From a checkpoint of a small transformer trained on Wikipedia.
Size: 6 heads of 64, MLP 2048 SwiGLU.
Architecture: RMSNorm before each block, no biases in attention or MLP, untied embeddings.
Training: a variant of SOAP for these matrices, 4688 steps.
Each number is 128 + 24 x the weight over the matrix's rms, rounded and kept within 0 to 255. Layers, rows and columns count from 0.

# layer 7 MLP gate, 2048x384, rms 0.0977, rows 80-97, columns 128-255
[[123 147 107 155 102 117 156 129 109 163 129 132 177 136 148 104 167 141 136 150 142 131 121 114 137 107 136 154  92 142 142 135 157 156 127 145 106 131 122 120 147 149 169 115 117 100 123 146 152 162 113 127 145  91 138 131 111 154 108 100 131 136 136 152 106 152 104 127 124 101 169 117 161 146 139 171 123  86 138 147 103 165  76 149 145 119 115 132 146 136 153 148 145 102 152 124 113  99 158 114 164 152 128 124 111  72 117  75 112  69 130 141  80  84 108 147 143 110 169 117 124 128  93 142 130 118 156  72]
 [123 105 121 136 107 119 117 131 140  76 179 135 137 110 125  94 149 156 116 129 109 137 151  82 147 121 119 134 161 161 120 144 137  87 101 148 137 166 108 100 143 125 168 125  87  99  89 129 131 144 146 109 138 135 150 145  72 119 117 163  79 145 115 163 112 134 138 132 166 157 110 110 154 121 140  92  72 168  73  91 121  97  86 150 180 150 139 151 129 128 193 150 146 115 135 146 116 134 141 185 135  95  88  93 156 142 125 165 145  99 145 172 100 165 110 182 117 115 154 135 116 104 112  96 130 122 139 110]
 [134 139 108 129 127 127  98 125 133 147 125 117 162 103 148 117 127 112 131 138 100 151 143 122 150 163 105  85 135 118 142 134 139 158 166 123 131 154 108 138  85 123 108 119 123 130 109 174 116 141 130 158 108 138 147 117 143  86  98 129  72 121 125 107 148 111 120 127 137  99 107 116 121 109 139 122 137 159 141 117 102 107 158 134 128 110 123 134 159 148 104 101 162 149  92 138 103 142 123 116 174 139 104 108 100 145 109 121 132 120  90 132 128 101 116 190 144 149 107 102 126 161 178 120  95 109 118 117]
 [125 133 175 150 155 139 154 156  76 132 121 128 147 129 139 121 141  90 133 119 130  91 117 161 103 162 141 143 115 130 120 129 147 123  82 117 132 118 113  89 139 129 140 142  99 183 153 160 100 139 107 129 127 124 126 114 146 145 166 109 142 129 103  91  68 111 138 147 148 139 126 189  88 132  98 122 156  89 152 153 143 135  84 132 121 145 129 115 128 140 109 139 138 152 133 138 158 131 132 152  88 128 124 132 141 126 112  96 140 152 130  87 110 112  89 151 123 147 151 149 104  93 126  96  86 111  92 140]
 [133 117 107  80 135 143  90 103 129  94  82 139 109 109 150 154 124 167 108 132 118 117 125 131 136 114 122 120 152 148 129 106 162  97 148 152 108  82 123 138  53 129 105 115 103 121 127 142 137 112 139 136 120 164 110 133 127 103 126 106 129  90 123 113 153 147 106 131 164 104 136 132 152 100 122 140 106 141 166 127 126 128 127  98  75 137  89 133 120 156  90 113 105 132 122 127 117 167 127 125 152 130 151 148 131  95 177 127 142  92 139 120  96 120 143  76 133 119 127 144 157 108 129 154 139 121 152  90]
 [149 143 148 137 133 148 181  84 121  99 117 115 129 129 141 128 160  87  89 141  67 110 139 157 151 148  97 128 130 154 142 101  77 111 116 158 133 145 146 106 146 101 149 128 146 146 154 106 165  83 134 125 114 166  99 119 156 160  90 137 122 149 113 123 144 125 122 131 143 101 136 162 133 145  94 123 141 113 120 117 107 210 176 105 132 140 146 113 133 111 101 147 117 127 149 109 124 130 143 113 142  72 165 131 139 123 143 149 160 132 167  70 142 131 158 108 116 140  96 175 135 166 139 149 119  91 146 147]
 [131 151 157 130 125 178  67 121  94 121 115 130 135 132 148 139 139 125 146 172  81 135 133 138  96  74 122 141 105 116 160  90 123 127 125 138 120 112 112 143 152 126 152  95 141  73 124 116 106 134  98 105 160  83  99 112 100 120 135 124  85 113 125 111 132  62 139 103 103  72 150 116 133 150 143 131 169 120 114 133 176 133 154 127  94 154 187 123 126 110 100 119 134 126 119 138 126 116 123 109 132 114 151 145 174  95 117 155 127 185 137 101 184 148 104 121 114 119 128 129 127 135 163 112 116 115 146  90]
 [106 106 111 149  94 152 135 180 137 118  92 106 109 114 146  83 114 104 104  95 128 126 156 106 136 141 169 122 173 129 122 136  83 111 173 123 139 148 145 137 105 134 120  92 109 133 138 138 174 137 154 128 106 135 147 133 108 180  80  72  82 133 113 134 102 155 164 120 107 124 111 134 139 141 150 116 129 174 162 121 137 123 137 115 139 129 100 148 114 177 110 151 147 116 162 135 117 108 143 128 109 127 152 117  84 128 141 128 140  73 136 114 119 126 126 154 115 149 113 101  87 127 134 103 152 119 106 152]
 [151 102  95 149 154 136 108 114  97  86  91 135 131 172 134  94 103 125 129 132 129 160 127 100 126 103 106 124 125 154 162 144 138 110 166  64 180 134 139 121 159 113 135 126 132 147 155 133 143 108 139 110 124 162 178 149 109 137 121 106 142 125 152 144 104 126 119 131 141 138 117 178 129 140 125 179 129  96 116 108 128 157 115 112 112 127 165  98  97 119  95 126 113 127  87 111  60 124 139 130 133 155  78 141  88 101 132 145 140 149 114 130 138  90  72  94 188 145 151 113  87 140 117 141 143 144 120 121]
 [112 103 107 128 135 125 177 138 140 121 136 155 116 122 138 108 144 134 147 138 137 142 134 170 107 154  92 113 136 145 123 125  57  89 137 130 130 114 130 149 113 156 160 147 129 132 115 139 164 145 142 139 126 127 118 105 160 125 149 152 129  98 103 136 135 130 153 107 142 139 133 106 115 139 112 107 135 147 125 118 149 105 132 142 106 113 121 130 114 140  94 112 111  78  88 120 139 132 135 145  99 146 171 159 118 139 109 114 128 184 139 107 117 162 119 131 116 130 178 132 152 136 139 126 121 100 164 101]
 [162 149  91 125 173 112 138 127 103  73 165  74 123 141 163 126 129 136 178  87 157 129 134 121 129 131 104  73 104 153 110 137 145  85  93 108 173 171 115 133  96 155  94 143  82 119 160 152 142 116 167 117 140 110 100 128 141 113 128 121 149 117 163 134 133 122 108 138 166 158  93 129 127 146  91 133 109 170  91 122 134 163 149 142 168 120 130 116 142 171 155 146 132 107 102 116 132 135 107 111 133 131 133  93  95 126 114 129  80 102 108  99  90 159 115 141 138 126 151 114 149 110 104 108  99 112 149 152]
 [ 95 127 110  73 141 147 156 100 135 138 165  83 163 109 101 131 116 135 128 136 178 157 136 139 164 146 126  90  78 131 112 121 111 123 143 160 115 105 129 135 140 141 170  99 113 113 153 107 107 118 163 118 183 172 142 118 153 142 164 104 109 148 126 134 108 164 140 114 124 153 115 106 160 150 157  88 108 127 141 113  96 170 120 155 154 111 138 191 126 107 125 100 101 101 183  93 132 121 139 108 174 157 142 139 108 137 152 120 135  96 123 118 187 145  89 121 141 137 121 146 116 118 131 147 126 131 173 113]
 [126 112  92 111 154 130  89 123 143 112  99 107 151 139 129 137 134 157 110 161 123 169 150 139 115 171  70 106 138 134 109 106 142 123 125 146 103 146  85 129 117  93 128 137 126 115 110 119 141 163 137 106 106 104 131 129 129 141  84 163 107 145 106 138 126 161 117 130 121  97 138 112 112 116 107 160 129  90  79 122 122 125 155 139 154 121 112 107  99 136 131 140 140 153  96 170 138 117  72 147 131 165 144 124 129 117 163 125 106 115 150 127 167 157 109 119 128 158 153 143 128 162 105 106 116 156 181 115]
 [137 115 142  93 160 137 138 116 107 156  98 165 137 133  39 113 124 104 107  92 127 113 123 142 154 148 139 124 114 128 122 159  97 107 107 124 107 104 157 116 126 103 120  98 139 115  97 112 101 137 105 128 137 119 125 104 129 135 123 139 138  83 134 108 148 144 125 185 149 185 147 119 125 100 123 110 147  98  84 142 156 138 158 112 109  87 150 115 148 121 129 114 103 147 111 166 122  69 157 133 143 129 118 151  81 191 110 111 167 150 133 143 146 134 110  98 137 142 156 116 148 113 127 149 107 143 169 105]
 [145 128  80 135  97 159 145 142 141 135 128 142 112 148 131 143 106 129  97 139 124 143 126 144 104 127 141 143 120 149 119 123 145 123 147 128 174 115 154 131 112 101 127 111 113 145  95 152 115 167 113 158 129 112 147 147 119 123 146 145 119 129 136  94 129 145 107 120 140 107 129 161 141  86 138 142 124 118 120  99 109 106 119  99 171 123 142 106 124 124 144 127  84 155  97 121 139  92 105 156 136  94 125 117 151 140 145 177  99 131 111 130 121 130 129 108  89 109 104 118 126 135  94 120 125 114 130 130]
 [175 104 142  93 113 118 149 139 159 117 147 120 148  97 109 160 113 107 141 153  90 137 107 132 125 129 111 124 113 134 117 155 127 143 133 107 140 153 134 127 149 161 132  88 105 152 120 125 176 153 132 135 128 132 164 105 124  97 115 107 183 127 122 173 131 122 140  90  92 115 151  87 136 156 125  87 143 142 115 110 166 160 118 122 129  97  86 136 145  71 107 123 119 120 134 169 140 152 142 103 139  92 106 112 174 137 103  94 137 120 156 169 118 130 119 140 137 165 127 134 108  95 136 154 170  48  96 103]
 [135 120 138 141 134 125 169 160 158 136 132 154 142 177 112 150 156 115 113  68 116 116 142 161  94  94 131 173 150  90 107 165 125 113 151 102 117 104 167 141 104 115 126 137  80 108 142 132  93 126 130 136 117 150  86 128 177 104 148 116 146 152 175 128  97 101 143 159 207 175 158 157 153 123 123 128 117 130 136  77 127 156 146 121 144  90  97 124  71 147 140 141 108 121 113 132 100 146 140 149 164 138 140 108 135 117 130 105 134 136  72 103 124 122 101 130 132 114 137 105 117 119 111 143 151 148 122 145]
 [126 123 147  97 105 112 132 114 106  99 140 110 129 111 166 175  99  96 108 165 127 162 103 164 115  94 120 107 121  91 122 121 148 148 123 128 101 155 109 151 117 142 120 118 174  98 159 124 129 138 158 138  97 137 116 154 103 150 119 115  95  53 154 138 110 119  72  71 131 125 132 158 134 140 127 130  90 117 156 148 126 113 151 138 154 169 129 123 142 151 151 136 128 113 118  83  66 120 130 134 117 105 137 162  83  81 110  94 159 138 117 131 124 108 102 111 147 120 160 150 144 144  90 185  80 180 138 141]]
# layer 7 MLP up, 2048x384, rms 0.0973, rows 80-97, columns 128-255
[[111 133 121 128 156  80 182 124 141 155 131 116 111 127 140 124  97 143 141 169 135 152 148 143 130 163 112 143 118  95  98 126 162 154  98 116 155 178 115 108 147 158 163 122 141 140 135 117 135 139 109  98 107 119 138 159 125 137 157 124 107 114 101 128 126 143 145 147 156 101 111 106 119 138 144 126 173 104 140 127  95  97 133 125 142 124  68 113 174  80 144 151 141 115 122  94  75 129  90 150 106 123 122 141 158 140 157 147 133  89 132 168 116 176 171 111 135 141 129 148 128  95 126 138 110 121  92 151]
 [143 136 103 123 144 147 105 110 102 152 119 162  99 116 154 137 138 157 163 152 119 131 160 179  65 109 165 102 112 127 108 100 146  83 129 117 169 124 113 108 118 141 158 154 160 123 129 150 106 125 131 110 112 105 115  96  76 105 140 130 152 132 161  79 158 103 140 133  99 119 128 161 128 122  97 161 138  95 146 111 115 146 126 120 110  84 108 110 119 147 107 113 163 123 153 139 111 161 139  86 124 138 131 151 107 130 142 133 190 132 102 158 130 102 127 129 125 143 100 116 138  88 171 138 148 137 133 118]
 [138 140 116  62 178 147 115 145 138  77 122 115 125 128 152 146 119 154 113  85 123 116  88 134 123 140 115 124 116 128 159 105 112 130 142 132 127 164 121 121 110 180 135 143 123 135 141 133 158 113 104 154 118 159 129 153 145 126 124 146 106 125 128 129 137 145 183 136 153 119 112 130 130 136 109 104  92 127  90 104  91 128 136 152 140  91 106 134 148 151 116 118 135  95 156 144 139 131 124 108 158 128 102 166  70 165 102 143 104 143  69 117 141  92 156 148 174 139 119 135 128 129 162 118 145 130 115 156]
 [146 140 112 114 108  95 143 144 197 141 147 142  95 102  59 120  69 179 123 120 153 121 113 102 129 166  99 141 138 103 135 120 132 142 187 117 166 155 138 144 136 118 102 162 106 101 132  89 124 132 139 112 109 107 122 124  98 145 123 133 153 115 170 107 169 120 164  99 107 127 151 123 152 164  65 109 132 145 109  89 150 125 102 151 114 102 119 151 160  95 152 124 150 108 133  98 135 131 136 163 109 131 136 135 127 136 141 109 103  81 159 164 130 195 183  82 131 113 101 149 157 131 122 121 147 120 147  98]
 [103 135 107 130 145 150 122  62 141 156 160 111 151 101 123 133 137 161 129 177 103 133 130 143 131 135 105 102 157 103 135 141 139 138 137 146 133 108 148 114 128 126 110 140 121 169 140 122 184 148 161 149 127 152 124 116 149 146 118  95 128 152  85 109 166 103 145 145 125 122 130 145 115 116 136  96  93 146 111  81  84 121  99 136 115 123 129 157 117 123 115 130 125 138 148 124 153 128 124  97 146 113 139 110 137  94 104 142 131 118 114 124 106 129 130 117 141 115 143 132 154 129 128  99 169 119 163 122]
 [ 82 108 115 117 100 121 122 134 113 128 108 105 132 143 126 145 149 152 142 143 109 112 124 181 133 142 122  55 156 107 141 144 128 118  97 115 138 114 125 106 147 115 116 151 131 103 151 112 136 152 141 147 107 128 128 124 125 140  64 141  96  95 128 135  90 136 125 111  74  89 116 125 159 136 128 142 136 130  85 138 167 125 136 120 150 103  94  88  81 166 131  99 148  78 130 104 145 114 135 106 155 114 142 134 136 168 157 186 138 135 128 138 136 141 125 107 142 101 121 131 166  92 103 146 136 127 130 144]
 [150 110 149 110 149 122 140 108  75 127 130 222 120  84 123 119  97 152 100 125 130 116  97 117  97 126 166 186 113 148 144  77 110 179 114 136 114 114  98 114 107 109 156 100 124 115 152 151  59 123 134 116 127 148 153 119  87 159 171 149 138 115 120 121 171 151 133 146 152 113 114 149 163 154 117 123  75  98 125 142 156 130 147 107 161 117 128  88 134 133 100 170 137 122 125 165 176  94 127 117 130 114 119 147 147 114 127 119  95 163 117 157 156 164 117 103 117 112 124 137 125 133 128 124 125 115  95 118]
 [112 130 134 153 140 143  88 129 143 138 133 130 140 146 135 135 175 116 145 148  97 156 118 146 112 147 126  85 138 155 163 142 161 125 103 115 132 153 121 122 141 115 132  80 165 107 132 129 114  90 159 133 118  96 173 126 126  66  93 169 123 144  72  94 131  71 130  95 123 140 124  95 133 129 125 149 145 100 129 114 139 115 128 127 140 125 142 133 125 128 118  93 101 105 144 173 123 159 104 158 100 117 120  80 134 124  81  87  99 138 151 177 126 100 134 116 117 108  98 148 149 149 183 100  79 122  75  81]
 [117 142 159 151 133 157 122  92 117  94 114 117 174 152 151 115 175 128 113 125 160 125 124 144 142 159 142 139 117 155 139 125 103  98 168 102 145 136 151 108 153 140 114 152 155 131 128 111 127 100 122 164 135 138 185 149 137 142 153 123 114 119 137 132 118 125 137 134 143 114 127 130 155 156 137 125 121 156 177 113 150 145 144 128  96  80 129 146 130 116 162 149 116 114 116 124 117 133 136 155 133 125 118 102 133 100 112 138  82 153  95 111 163  63 138 126 113 111 136  96 119 134 100 141 151 148 104 131]
 [132 129 121 120 115 112 185 146 111 151 129 135 129 131  86  99 163 152 151 153 126 118 124 126 126 107 118 107 132 127  95 142 110 104 135 115 149 141 104 146 123 130 122 113 120 140 139 128 132 109 132 131 114 168 150  93 164 105 146 141 107 121 135 162 106  91 126 109 130 152 141 127 124 139 100 123 160 111 120 117 103  95 103 190  97 148 106 129 128 110  99 114 123  77  85 135 153 125 172 166 140 146 143 127 138 121 118 114 117 160 114 131  97 114 184  94 137 137 143 132 137 101 158 116 116 147 119 143]
 [129 168 140  92 115 146  94 134 143 126 109 123  94  87 137 115 135 128  79 110 112 138 164 126 143 109 119 126 133 112 148  82 109 141 112 171 135 119 120 131 151 132 161  88 113 117 165 136 151 169  72 148 104 123 131 155  87  90 117 108  79 153 112 135 132 107 141 194 121 130 134 150 118 150  96 128  84 148 128  90 148 134 138 107 110 139 155 117 118 123 122 112 154 112 112 140 144 150 137 119 152 127 177 133 123 151 112 121 159 130 148 130 162 141 164 123 131 112 103 159 152 140 151 153  90 166 160 136]
 [121 139 159 109 156 108 144  76 145 147 166  66 146 160 112 122 141 101 163 135 173 121 152 118 146 151 101 104 120 126 101 127 106 137 148 174  82 117 113 100 129 124 137 113 100 147 149 101 162 112 185 124 145 143 147 154 115 128 151 157 111 125 140 144 120 144 122 119 107 179 100 115 117  92 119 118  88 135 127 113  84 180 169 126 123 152 124 180 126 114  95 131 117 119 180 117 148 141 121 130 155 168 107 150 133 123 114 146  77 119 145 136 164 124  83 123 124 110 132 145  97 134 127 130 112 125 164  92]
 [119 118 122  99 137 160 105 168 153 134  98 109 155 153 141 122 131 161 121 140 112 149 151 125 142 151 104  87 150 140 122 125 151 137 105 148 102 144  94 130 129 129 102 127 115 140 133 135 128 173 128  83 123 145 142  99 143 137  87 145 124 127 136 120 141 143 141 110  91  97 104 126 121 107 106 169 111  87 106 130 107 127 165 125 121 141  83 128 157 122 142 144 135 161 139 170 138 110  92 143 107 161 145  96 149 128 131 114 156 122 161 106 106 128 138 105 114 138 117 136 125 107  83 109 108 166 132 132]
 [143 110 125 135 132  92 138 137 143 115 131 117 112 133 125 112 125 130 113 151 153 152 121 141 129 137 151 106  83 119 134 131 115  72 144 113 134 109 147 157  86 138 135 145 105 109 126 140 161 165 119 100 115 128 127 157  95 157 102 155 109  94 110 119 115 126  93 137  92 118 103 185 147 121 115 114 120  88 125  88 111 144 132  73 151 103 152 140 125 114 140 111 116 146 135 144  93 123 166 122 126 121  56 138  63 201 180 151 131 122 167 110 148 128 144  88 144 164 137 114 101 155 147 174 102 102 132 107]
 [107 122 106 145 124 140 121 146 134  96 147 137 115 135 150 101 139 117 124 130 137 135 134 126 111 121  89 126 115 115  90 104 131 132  49 157 145 117  89 150 147 131 121 143 127 145 120 131 125 100 138 147 114 118  88 109 108 170 103 102 130 159 144 128 122 127 149 160  78 102 154 127 155 145 128  99 138 138 137 135 124 121 152 168 155 129 131 101 142 129 128 148 127  99 108 133 110 172 167 138 115 176 116 212 115  99  71 145 103 132 146  96 141 108 112 132 136 142 134 156 150 149 139 125 197 119 107 123]
 [166 122  91 140 124 112 107 143 144 106 148 123 130 102 116 117 154 133 161 133 116 124 152 144 131 115 108 116 134 136 109 162 105 158 147 115 155 142 125 121 101 120 139 146 130 124 129 142 123 111 153 130 134 131 129 117 124 115 149 109 105 151 111  79  94 114 155 122 162 129 136 129 167 108 126 142 128 165 171 127 126 167 125  86 126  78 131 140 158 101 138 141 101 169 151 111 113 130  97 121 112 165  90 148 141 128 178 144 127 137 120 138 108 150 159 117 181 130 158 114 164  79 191 125 146 125 139 103]
 [148 139 119  95 159 100 110 142 133 151 158 107 119 183 122 127 134 136 114 144 121 143 117 170 105 118 114 127 150 128 174 151 129 140 120 113 132 145  91 141  89 117  87 152 105 125 150  88 149 130 134 126 103 110 120 134 135 121 112 132 161 123 155 114 161 126 173 149 155 127 123 145 109  99 125 134  94 105 121 122 128 103 149 101 105 141 124 146 128 125 110 119 104 148 166 129 133 102 126 119 152 139 130 100 121  84 137 111 149 158 103  80 114 127  99 101 140 120 167  88 106 133 118 104 153 106 139 142]
 [125 101 110 105 158  90 125 119 130 140 157 104 168 152 135 113 146 159  81  78 139 123 169 115 141 107  90 117 107 143 121 200 142 117 102 121 166 152 162 130 121 109 192 145 136  85 134 164  74 103 158  79 152 110 137  85 113 134 151 109 122 157  81 148 121 151 116 121  99  91  93 109 166 130 118 116 151 123 136 119  98 187 129 103 110 102 144 121 142 100 103 151 145 138  87 133 167 131 123 101 151 168 144 140 161 139  83 144 121 117 142 122 141 162 129 142 141 100 111 120 128 111 119 144 143 102 111 101]]
# layer 7 MLP down (transposed), 2048x384, rms 0.093, rows 80-97, columns 128-255
[[124 140 157 143 112 158 181 100 124 146 156 126 183 141 145 148  76 150 130 114 128 126 147  93 109 107 120 100 128 156 133 107  86 171  68 129 141 149 151 110  96 115 127 142 130 135 101 127 115 173 151 112 109 139 142 138 148 144 122 149 113 161 135 119  93 139 129 107 119 192 136 123 111 132 144 153  88 172  95 139 141 136 132 162 144 124 138 134 140 150 134 157 142 141 141 104 111  91 155 161 116 138 172 165 129 118 105 180  97 123 109 114 133 127 129 111 105 152 102  97 150 128 132 146 104 137 139  74]
 [136 151 139  96 153 123  74 140 160  90  75 154 153 146 110 137 115 165 168 118 150 120 122  95 107 107 122 124 119 129 113 158 185  91 125 169 122 117 139 102 144 138 127  67  99 146 122 133 103 145 147 100  99 136 145 152 115 123 139 142 148 129 120 168 115 146 121 106 139 117  55 114 162 143  86  88 154 130 143 146 113 105 138  80 119 130 124 102 130 137 151 142 136 108 148  98 114 136 102 123 127 102 128 101 135 131 117  84 124 103 119 148 157 121 109 122 135 158 113 130 126 170  94 106 119 137 170 144]
 [136 139 134 132 123  92 142 111 124 127 111 147 120 107 141 143 130 134 116  79 118 119 153 146 112 145 188 155 171 144  96 103 118 159 134 170 128 136 113 128 123 130 139 137  80 198  98 130 157 154 132 154 159 114 140 129 148 121 108 131 123 157 158 137 146 110 123 114 113 118 120 142 100  95 121 170 153 106 154 135 129 140 128  95 149 146 141  89 104 114 146 108 133 122 179  90 132 140 103 106 100 123 175 127 119 129 130 115  76 113 134 137 162 133 144 120  83 101 140  85 142 100 128 129 108 157 161 149]
 [127 127 129 111  63 134 106 144  90 155  88 108 129 117 140  70 142 168  95 135 150 145 145 142 130 131 153 134 139 145 163 119 119 119 134 128  81 120 135 115 142 133 134 151 141 114 143  52 151 105 126 160 120 148 144 113 120 117 129 108 132  95 122  50 150 119 103 115 111 115 155 126 117 156  95 137 115 121  95 143 149 150 119 108 121 176 148 146 160 125  97 136 124 105 128 104 122  92 132 143 140 126 120 146 127 137 106 135 108  95 147  97 153  78 117  96 102  78 137 180  90 145 134 121  92 110 117 143]
 [107 158 118 157 129 158 116 142 149 117 116 132 101 196 126 119 145 160 109 170 130 144 122 122 148 127  82 122 165 149 123  96 133 133 141 106 126 142 120 156 122 132 164 141 152 106 125 129 111 170 192 116 126 114 123 114 151 125 151 129 147 142 161 125  97 165  97 157 132 132 141 145 156 113 122 110 119 142 121 142 125 136 126  94 123 119 162 139  95 115 122 145 105 123 103 109 108 167 119 119 119 143 140 139  77 124 131 152 113 140 127 172  84 122 160  81 135 140 112 116 160 107 139 140 119  99 117  87]
 [135  97  99 101 125 138 144 154 114 120 125 147 141  97 174 145 166 144 110 171 142 155 123 132 147 108  61 113 158 156 158 126  91 137 122 146 143 116 116 112 150 179 126 106 151 116 109 106  72 128 117 128 128 146 152  98 150 126 154 139 104 133 165 139 125  71 160 161 111  96 120 149 116 118 155 143 144 130 104 140  82 118 113 123 165 116 117 136 117  74 116 144 121 156 121 161 107 123 160 132 129 170 145 146 145 123  95 113 139 144 131 107 120 129 129 132  95 145 132 170 132  98 130 174  86  98 126 145]
 [149 128 152 115 156  88 135  87 132 103 170 121 149 149 120 137 130 145  77 124 114  81 119 143 115 142 151 155  93 154  89  81 111 101 130 130 174 138 149 103 182 137 137 126 135 122 164 169 107 118 115 108 145 141 165 109  85 125 110 110 150  95 128 120 135 151  70 139 108 141 102 111 172 128 110 115 133 118 157 162 105 176 136 140 148 130  84 162 137 114 121 152 129 135  85 126 130 130 108 141 187 150 109 127 121 122 130 113 136 108  86 172  78 128  87 149 103 104  95 174 145 109 119 130  86 111 172 105]
 [149 122  64 126 119 175 156  96  90 140 123 106 121 137 115 143 166 139 140 150 132 162 114 157 117  92 105 133 113 134 108 103 129 110 106 135 164 114 132 116 148 137 115  83 139 172 123 122 163 125  92 123 102 111 106 109  93 146 144  88  99 114 105 127 159 125 123 108 217  95 140 159 110 117  97 117 146 103 114 108 133 121 121 140 138 148 169 134 140 144  96 167 134 117 192 101 110 133 137 108 116 122 144 153 138 146 164 130 130 138 104 110 123 176 126 134 127 110 154 127 100 151 128 125 142 154  86 164]
 [120 170 125 166 126  62 144  90  87 122 122 160 153 120 157 122 125 141 113 122 101 145 158 128 132 135 108 127 118 120 191 132 125 128 169 129  99 166 142 122 135 128  87 144 103  95 122 136 129  92 128 148 109  98 139 101 128 138 143 150 131  72 104 135 124 131 136 164  53 138 123 139 130 141 162 138 104 120 162 141 139 128  94 130  87  94 132 106 125  92 141 137 141 117  92 141 184 116 122 103  99 126 147 100 146 116  89 113 145 123 131 109 141 144 132 117 118 119 157 129 143 102 161 134 128 122  84 104]
 [119 137 117 113 162 124 127 134 133 166 131 140 150 120 116 131 115 106 137  99 105 110  97 136  96 130 155 109 147 146 155 137 139 145 108 153 135 146 107 121 101 122 128 125 102 149 136 125 128 153 139  81 149 129 102  65 127 104 145 173 137 130 126 164 142  98 136 103  35 124 134 112  97 158 110 140 154 106 131  78 120 153 156 151 140  53 143 148 125 144 165 117 145 134 170 143 129 143 124 149 123 152 130 107 140 120 109  72 161 176 100 139 119 119 102 151 108  83 105 107 140 140  98 135 138 100  90 126]
 [119 141 127 126  92  67 117 124  95 135 144 104 158  69 142 120  96 154 145 132 149 103 180 120 129 120 145 163  99 110 168 114 122 138 121 144  88 172 117 106 144 125 119 152 128 131 139 111  88 141 138 141 132 131 168 182 117 134 111 114 106 130 118 109 142  88 147 130 112 122 113 156 117  95 140  76 107 133 120  94  54  96 123 119 117 140 139 130 111 129 132 115  87 107 137 113 110 100 163 126 147 125 123 122 134 128 142 144 101 126 126 128 154  89 142  98 144 125 147 143 119 120 148 128 112 152 150 131]
 [134 127  89  77 109 141 127 131 148 123 178  96 166 156 117 143 137 142 127 133 111  70 120 146 179 112 128 119 122 103 180 107 147 124 130 101  77  86 134 142 129 171 184  66 139 165 150 120  87 137 118 136 105 208 133 137 148 112 156 123 145 112 122 135 107 142 139 122  88 169  48 114 130 122 137 121 119 108 124  85 149  95 136 146 207 144 155 154 145 128  97 129 129  84 178 121 132 141 111 151 130 132 132 148 140 151 134 158 126  94 108 133 109  81 165 105 107 105  98 131 137 136 144 142 138 157 119 116]
 [182 154 150 154 131 117 131 152 123 175  91  92 129 142  84 103 116 151 171 129 147 179 149 139 126 153 138 164 112 125 137 152 118 134 112  96  93 118  92 105 120 130 124  85 114 155 154 118 158 113 159 133 122 133 128  99 150 120 172 142 121 144 132 137 121 145 116 122  64 120  90 142 103 124 109 134  87 148 165 131  91 136 141 144 108 153 143 104 140 109 116  94 129  97 153 103 152 166 138 119 142  95 143 124 135 158  85 106 130 119 105 128 138 161 162 130 135  92  73 119 117 112 137 134  76  98 151 125]
 [115 160 117 129  89  99 128 104  86 102 121 109  90 139  90 129 104 150 142 127  96 159 122  97 125 131 120 122 142 133 113 105 106 171 135 120 105 141 117 106 139 168 120 111  96 110 132 167 150 141 137 138 125 118 112 102 136 104 122 154 113  97 147 116 124 159 128 127 168 143 128 138 145 158 148 133 120  91 128 108 112 100 124 139 173 121 140 146 120 123 145 122 121 140 120 106  95 139  98 140  60 170 129 152  90 135 149 108 177 137 133 150  96  64 133 113 156 121 143 154 141 122 126 117 143 119 117 146]
 [138 116 133 118 130 129 156 131 130 134 128 121 116 142 108 134 108 139 149 140  73 144 123 143 124 140 175  95 135  93 108 120 102 150 133 174 125 144 158 107 153 112  92  99 187 123 166 104 143  77 124  81 127 110 119 157 109  98  90 104 111 143 155 117 172 124 115 141  74 119  98 144 122 156 152 121 161 154 141 112 111 125 124 129 116 166 157 140 164 134  88 116 126 132 137 152 138 161 163 108 103 101 184 120 113 117 114 114 159 122  94 155 117 107 123 125 117 130 137  71  98 150 151 130 145 118 123 145]
 [132 117 130 148 183 182 114 104 164 131 116 133  94 201 154 131 105 133  85 132 121 131 151 158 124 160  93 116 142 136 111 120 140 115 123 142 159  96 100  79 155 101 115 157 159 124  94 139  81 116 117 120 141  81 100 171 126 152 127 105 170 100 143 105 167 121 127 145 107 130 165 122  96 114 120 136  80 122  91 110 131 114 132 110 113 130  81 108 174 134 121 103 130 111 132 133  73 155  98  97 113 132 110 194 159  91 167 150 144  80 135 151 147 171 137 164 157 131 101 117 135 112 134 142 109 153  79 141]
 [150  98 142 140 175 148 156 121 128  62 139 129 193 114 125 145 181 104 156 102 116 123 132 171 130 104 147 149 138 118 159 124 157 170 137 147  81 144 141 145 104 109  92  62 109  99  94 139 138 164 137 107 120 131 117 147 123 164 137 138 138 163 139 165 152 108 114 147 130  65 159 117 179 134 120  93 131  83  95 136 118 147 141 141 129 112 135 126 134 134 115 105 110 107 145 136 143 129 136 142 126  86 126 136 142 150 102  74 175 120 142  99 170 159 132 130 108 108 116 135 136  73 162 111 118 136 127 137]
 [131 145  82 160 126  97  92 117 150 161  79 161 121 132 128 103 179 117 155 154  81 124 134 136 132 137 110 155 120  93 148 100 121 123 133 122  99 158 142 142 107 104 109 139 162  89 172 141 110 174 160 169 119 156 170 146 138 134 132 134 120 121 111 147 130 101 152  86 105 100 101 125 148 146 145 128  95 112 136 149 125 133  96 127  91 154 113 136 114  96 139 123 106 163 113 135 109 114 175 131 134 175 165  90 159 160  88 122 112 107 136 133 110 122  93 159 141 113 143 143 125 179 127 145 109  89 114 124]]